config.toml
d_mlp = 512
norm = "layernorm"
positions = "learned"
attn_scale = 0.125
parallel_block = false
optimizer = "soap_variant"
beta1 = 0.95
batch_tokens = [16384, 32768, 49152]
doc_mask = false
steps = 3794
Each number is 500 + 50 x the weight over its row's rms, rounded and kept within 0 to 999. Layers, rows and columns count from 0. Numbers have three digits each. The size before them is the row's rms in percent of the matrix's.

# layer 10 MLP up, 512x128, rms 0.21, rows 148-173, columns 0-127
090:440582437526491495420469502521590506612508484420413457493525412515446559490498441536487532540435434476515535592614598512532562560535515453533495534464472424509507434422505485392432531421540521487416491508561437519545439442482498556503438473531416495552510477494486502501509437516482528593536384470458479587557521485586529492512465496469501549453531512416502497459551601474456425558495
107:500504526593430506441486498475454551504468549419431458390500476476533489535508472504531463517488502491475471404465496596506531556479407513488523569549619473555550521515408423448583464542484341541570502471470530520490587578499502514450518527570464493443544522513493537594509561465521569546512481430612525398496497519527628575513499474480488478519468592597440495502467540519529458512483
090:515401446545451423482500490512548550514477568542606460554520482464500453491515492501509545521472441523559510465486547489563503403585551498569554446477497550528536572517538482571548457458455524555507452523552442550491542472540543468422445372512528424597528500487447523537529493479533584480500552483449511491485372481526459561491625493562651431596501446561493522530521532490595522423480
104:447465512528525416533505573414569532597464572463496538476490492445460546500497429447489490415467516433466500546535498570624552517589467576556393414467530464504541388480548494520378450479423439564472461456533508530561483497536533480582435432439517567531458533463515516478457462601499447476465488488550432532435520514472491492596517385540540468441539536462538484437445447480516519505475
104:447470543523545576522530503422511546511538512500407535460442456512530504487525446453486597542486517533428482481552435398523473457542521531492573427497576527485538573454449523479561405543490536568409627469455549562535598468426488498531510442486457475374435521437502479472519512527578553466518532476508597554469591488503472435472554547492507411507572460423418507424483493477564491487594
104:453544504520496501573461492466531477464529484530504460457535468464476619492459486475386522463517519612471510411517540449498504513551496530456474478467583486494439510438506564491490578497558320600534442474493487480464545480424553478483419499541526408462464438585470495581535593491510551489614496472623448530488517449530503479420536546494547460502595412469478410438451505465548508529494
109:471443544422542434487563502482542469509449556457483484468431534514588486460544467407498527508464429424463388472456488506562454517616480488502535511540488403494499471464561548510441405490441580567561465511411575441454491488483442473532587404463455479510461476584512453526537468480420377513527501573517486510506573525563553566533447517471471496541488552498479522564490346507489495460590
088:483477418525484572502489431393468464503508490473497620497466543514525479516462417566445508492567608483536573485528499509445407483572439540615473506487466511518545502463525488503439404459409477544417559564497522589445523505490508475469459442493535552529462461579491458409504483523514542532460412520503442569435438504542530541491586515536512580389401490546477609485529551577496470551556
103:480460463390466557509414436486536557445564531523432560474578432487601575514472421483429526532603422506414457487528474524436544508559410561482519487523559552467490541514483543449497512482461450638486457442486583555583523529449485444477431507399515543479496541468584520510542487479488558489468444522506459562481464592430432580479540457467538490490478467497523382428482575501485451495489
093:523565424378516509534569481435535543455497560489392485489450460572491533494528519425508609461464450516532539514408478538483497562521526496473522488552477534544536453490538474476512321535455552548507434488565512541606478591554501533618463413565423520523526571485555497530555491478428465555428488541479550510504475498512510513556470525516492462435399580474421491455434535523533419515549
082:451574488565542496546480547493462522580475514524540468540481525500591520551583505517515408506519566499557508509480505513565484487490510561527471498369528482461494320544479528532600512493556553505510610506450464526382512457489536460538492520546481469481482414449502499456496399534526513474453518540474445534605522438441416624518566593459485519538455448473379537507485514601491476516532
091:486560507509512540514519378600440471517437526523441435506491514496452596526528528458599563525555462520620473496500436520465548499558530557504546440370525539507480494506478604513500498465611498518471504504513429528588533512474596560556397452440504447497419459393552443561489444472489520430505523459487470501475455496538563534478533623513494526457509483553510476421560523455567566550425
096:565519505470514552531532517471582500469509402494513489514503501546466476539496443421497445476572445388451606461488497499457400471570501483442506556557443544622429414513485499478414474436513446574457527557417432480502535509510526502470490471390583530491462517522550495482459441401574551500433518516511519452465434481556505486630434516491570555411480490478497580516518573521546504383522
098:486453477464434454598459552547459610513444541491416516554534460490637466583574491513460463473557532501492443492401473496557556520418484631540543569555415488520533560509584535479499481454451523404517559458516483497495506540508508408461526443454514498485498485526484519484510446500519472501440487451471401520394424618540524522471566581420442517526488550529503528475540557519476514596572
103:503450499526493453514464410585560519567542510449449494460579425470457522601535505476520477409560551459496624430511495563541474446569452570502504586474445489498512435466460474530565500462441527494531469553420469451454507473421510393536622454537473479445437456613487426460543569467561499610475526528529558410528444419455488508528547466565498518546494457448490543491537557483469491535565
100:536582501538545449523568613420511501572451564580496549462499546535611493550506462448506489493498511523507517440572457510562423425595441501484490561477424508508503371498499546456514499535458508546464541495497454427514466514461467508370346507488434508480440507540509539454489496489570545596550450538542458471524475563504479592559474476474508527442471441552464533573410577491516495453404
108:567461487563493540515484475526456539533429578441442569512513554377494507405491482523353487532493524484400524509536431496521606474548471563471525505523573487585509467449555457518533557485443599525553481457445537498488540555502472504525572470560441512427511517433628475516475506521556523591432509485446459539578585538479550442393468511480490513474552465420434553409486465536477519438519
098:552535478537450428565463583513431481476490552469481509459481479494468535502554483628526512529427573516471569499458489596502481533543530504510536577563458491552509503517498604420510470506621521535360506489417542439473521531574517580627537508463469544480462530505457493510483476476590558479546393469567463514479484518437464440562512573509509453531476513589426489529536638548529510444435
097:492486374510435542549518572539483571570359611381485563484464450546539430501489515473584513425447510536510460470508479526475574441451483479497584483506466433471452513366449517464567514490501551576459485525448494478472536584504576508488548476453463595507484519403471509487529509573450526501519457469597488511478470513554495546510491475427485464440515546397487454433507551468595495564562
105:506554519528489578523504449537506593512544543452524517555589516489556468466484562589587523461561448586505469549432557451507459503597511480507493521437487492579560654445388509451491545442491447520537476527491465462520496451431529492492519447547579556514529487574589488558538562493552468488461430559473486473498443532489521485477471487432520386378487382510500448405535475466569554543531
095:506488460597459491557496524526488546496512523490518495501477396466542570515479512537626405443432459514429513502455485503576476553499384532545531472519464525521577474549478523451422541436528500555454443515393470478551550439527518492454528471459479423525435560469421562567485547516610445488460425457553437610553415560433612408520522430506502530596450513482542483452490495511457513496450
101:510540490568519565579484452510520486471401486440436480486451525568519420469611525492497435472577533526524502527530533564402488551494486483477388392506546490507431435546431574466481461578524422474527461503523408390529496456489463443571498541474508516454526537531508446524516578451477413433498426420589484458512487536518553530509510493470465524561565411608456492638465544483554500493482
100:451564504572576539578411503560469515465430451542546443533509575511423591517501505361513437451535429481488572509551483444562487476533526500550480546396595589490584547513434501508500519468531505535544528530422489532495576531480502526582459588528438564582404510530521475487506530475515505408550481483508586553541444472543499601498493500455496371458552445537484487475473505485481453411539
093:441390477495497509545516426499474548578505484510541512603498537558540487513437537528466587490478511531552520542533405457483481417445494514587433449527507478544526489499498510444612427430503411434530467554475495522474567443546439452495553477541480429454511445499533435481571463445505582374544442525546479458658466565481459581526513512532610450562555525517526446435526501526435540473476
100:493495492453525574593534454544490473496507540563529522468447621514485436459429468495531553447495662559494498492488529458494506492515525501478507500447456603593402464559522514511524491473433537584482464501467495423431580503450589508522474487496485523586575481444485562497471516476517541476480374518399514517413460466591423531588533501526512494493646547486484510476501441392488457515441
093:547529474551509442458502401401546438521548540427542466405469522504545518490440520523517503498520409587522530558527503476562515492526469453478435399467455508542500425446444575523545430409508514496545503520508388512487415611532461550532409405549526540463530498530476549551469526472475517552513472535468470505505463529470605556577570462479560527537470461470373465514504616596537473485573
# layer 10 MLP down (transposed), 512x128, rms 0.246, rows 148-172, columns 0-127
095:495414482473530527470456539475364527556505500505462540483504434521558511484489592362491598580500454440492494423525499488512535549538424356572517510568511525401567535587496506536424508476521531494547494423544488544533507496541483548445437586451425533568559472460516524426508458564459563498542524482440523546485403560426569487466532604451430502483534532504531498503426568492543528517482
103:375467592510472460558532494510522421501518440553513595502514447530528457555511468591372526499427554591493532538508524526480533471521565392502642513527496520444555541413479534570554457429502508572473532544457566518428570563489485545586493439413479511427524449506543489434483419571527490473475542457433491465494466470500529507437459471496475545493504448528549597519429417527502484538572
101:498173514420516509502429537428401522466545480504555491489474435508490468502562505505504529453495500471508500497458476471503494535492563480491495399635492470512483572506447525510528519460510442489557492451547492575487467557530442526493385472475549480531514566495556469522550466577528477480521473455530519458488428458458454522528416487535520491516522561542568507514457478499514555469551
103:484555503539555496481530578530518401535557521561476570472563492494488520477448553527431608494519532563502481518514416499492546468531539458521475481643462405439445447511521514438458544469535550526558527434469500480417462505533479525456445355494514456414568491501523534437489498459420486529484485511496581488467521624470519478524394514442497349464490493524465610435537572434551494495459
108:500538463467367487428444494483543424572469442459539464481510459482519523525502488540478478438568508497491486494453553496468497400469414547549476475529458453502620548579535544548565559523507546483453468526577594508481445571571588411494481551651553411392512509499511481479508501514482520530495553467425540539417493512546449527490412551465520491586516498477540563517421554465465621467475
108:579568573447481477454427463446451469504535532518542443513462466554480451458474434421467486591546485487469536557493475470493473574431456549599500552543501416489490635459500603537489560501529499524485494531484502545445479401482519489584569588521470533536389487426512533455494439486522423506551540518517487494562628448500542462513512546545498505480545438603436594576496525530625513465526
106:498591375600481551460469494494517535398503454508516444510544414497554523453495527544463470419515475529514488516513537498476488419541496514487384471554523468469445564655500383475524532459563453517486489489592504547409516524506476455496482413453554476465469554506461482562512426490512459587579411429470502527529481524512485558397501473490537504490458557600414527428585460503510487584455
096:467638554475578522515520439503492442439530496421562520482595540528555532471469470535504479520444532583515610501538450551489428534446522560471524475615495573538500504521493589521493533549482375503519595518610516457516539597493464545396560460472463436554443452459461473534455436483460550551454494519470445553510527512486485505510459455545558524493633479539536493483423543500575489558579
112:531579521531605444462491412482378511484493524482573453488506522584537551457466555554451469491482506459524493533580513505601439477404518454371584429560462550527448584548551474485453480445594486494476524511475532497473475390510492497429507494517514513500486472481444505452446604510504520502481546475541470491462509556594516590480441507503459407418500596560478557477591457505621496540525
105:425643528541546535425491464442379461531533449527483540529562429432516552480421505454572425533441468462550568479505472483479479507495523477604526484535476546434562565551475539456447496533489408511502503505464477496515501428540474540523488495433383477613562439466382495518496513543434517511568633503588493502523560503462543446478462469487571523400472480466521539490522526553557434448533
077:505615514534435479466492507492561485482519505479473518540516496484478512498524518526523522508507511499516473507518493479480477500499537525471484543041509526523460521551532477521531476540528514524538512503493504504517512501499472454453483508550518496539453512524480502504505505532485464548525451433481568533497525538544466448490540556510503465535527493507500527498536453517497516538475
102:547585502436484585512430445550446484470580557488574545529550477530550544442445489510441513477507555517453481510451479481568498507460532545417556510537477570466454536549567478493544589462406473480440554435483500457433500540541414454499439398410475507435484621522455543537510439581486455514550488530510553459442624504494517496413519442493589533562433535457580537468450476525448534400461
087:484593517472565489512497533527767437502508501456467502478507513443437485483556541431496571461461504484482508523487447498476514500456533522580453520603519441473550509558466559511560529467481360599426476468516476422459460491526511577501548502433457435555451457489491476541389508526484524417500502432437426584508493494499473509519479452496443559465527458506547516542449483508491509473402
094:593426444449408486492491444584578539553571504490452653396504501489556514528570463412526430484649534495482488498536515516513530489502429565491492474614504598447516536564414532525553563502494468548536578423455464529479532430494506474536495543477418472430438547526567500449534490454528545463490503522469504467584530464543463443546519535473536502496453587548510550479506516443409478520560
102:515533420445549464503459469411474516433533456410389521458546452559495533471514492399491445496514511518559435378539509511507460494457505544607488503453492546549470475574518493533427489513495475382403462514552549589522453556552413538566509499539493497526495509436542473474473403478491522588483466531596567456430468536447536537576594483615521544541499521391439465524516507447501450545505
107:487536574443539524510479424556465484400501465508453571540473453433583564470475405579547509568489515493527574617575478486390480530466533451518535494556465485491526496509485526491538464530543571370432471493581453481503503532460462533485644521509451351499486506475507415516471521551441582502468490521403529512446480448561457529507440510566484502441478521553417479498417519485420493570509
109:482482570599419503433523515479399518498562538428480506486521561443515504538511572508521472484494611519623585597405444494462522480520527471498540485543521507464435493588458507500445584568521539437491554455470417486480432494616460440528615494624517522513563528498465512516496506460442491597513522421450468459460479583503515576476461451506517496524487483493482479494471619493566505601553
103:501557522523481605514459532521494493483483479465458580523424498527499479453498498499540559537519445547468457588525498520569568605454455534496474508486462420543526536536472514548414527582345455518573563511598492473480554469547374475455549538395545465513513444552504600524506470539458502456481504488418577635509522446542484471467583485533474446542460416483489435500497433475427491600523
097:528497564528530534516587495502532512490581492534464511451533506463588538449431558517526503519483498439436555453447570534485456463577533470594417532479544524457454588495476561506420493448475485516512479438491545576408464527502491522553482503502507497529459387552492507440531376444520351546426442454482622426500477473558447545478501379579423486555490507423563442518561446449500498526509
107:600558490397505610541559491511508511566495421476586521539528438501514585459530561514525567511502399527519406423503458523494484572427482506478474538507389557476528519501413467386480478476499554474499489510625542504500331500500513567445543472431520570571446374534466517495494521482544472507557553499526488511574500475444508541527394546536517432478496489505468512477513470440561510463474
107:523444468338489477500497427476377426511520462507374552456515514510481514504438420479456467460488428549531509516460520516503464506490588400495453507576470479527466511383414434620559526492524578493474531529481499500592442466539474482526567442490454559503519479527564471496510435578547476545464581518412645576503459537455439476545487527525510500499448488498498465494500582483443456451467
111:480523494469587393457494557503469483540544498571524541493573378480512500556514512574559429468540470494496492445523501426535503545339397526464515434601452562488484442537446520507511592458453507433547571443535472487462542550559410470474463469479486520439541534445546499483617528523434514472536510531460564542512463451574446510507434527480423433505464421541492606505460570495430536543541
094:484619547473524474498476539450417514505597523523496454446519458494473454511528389401552538450525538521496469478451452518503607521416511573522554560568468538477480505507426526520486499412528530463449619492464615435541431415426452444378548491516559501481548461577415453491496412559491461464441562507542485522437506532567473456491556488449512511522561607454501511439452492480524506566472
098:512539481437520476530511470486423376544564509482498520532542524473546506504585542477508475484519487509536517537449425504527534480511560485559457554593409425360449554632478438460464522555503550550494478514491435561521461577532474495511532494525653497459550497536484526479477524491369457496512560557536506459330539505487467397453471555474498522429583475450505500535461541479425553485497
091:498451526509423503514489492546436492475473513548494516552545539553511440548480559517457585462463424471588469540516493548482550493440525488563527456447579488471500440470558473555415514472517557441570424522447558546480510406513523474490514493502409491480457536508499523439531497499532463575541426562464532446573541604557465445638503528480471368431423472565502379451569579491480511505637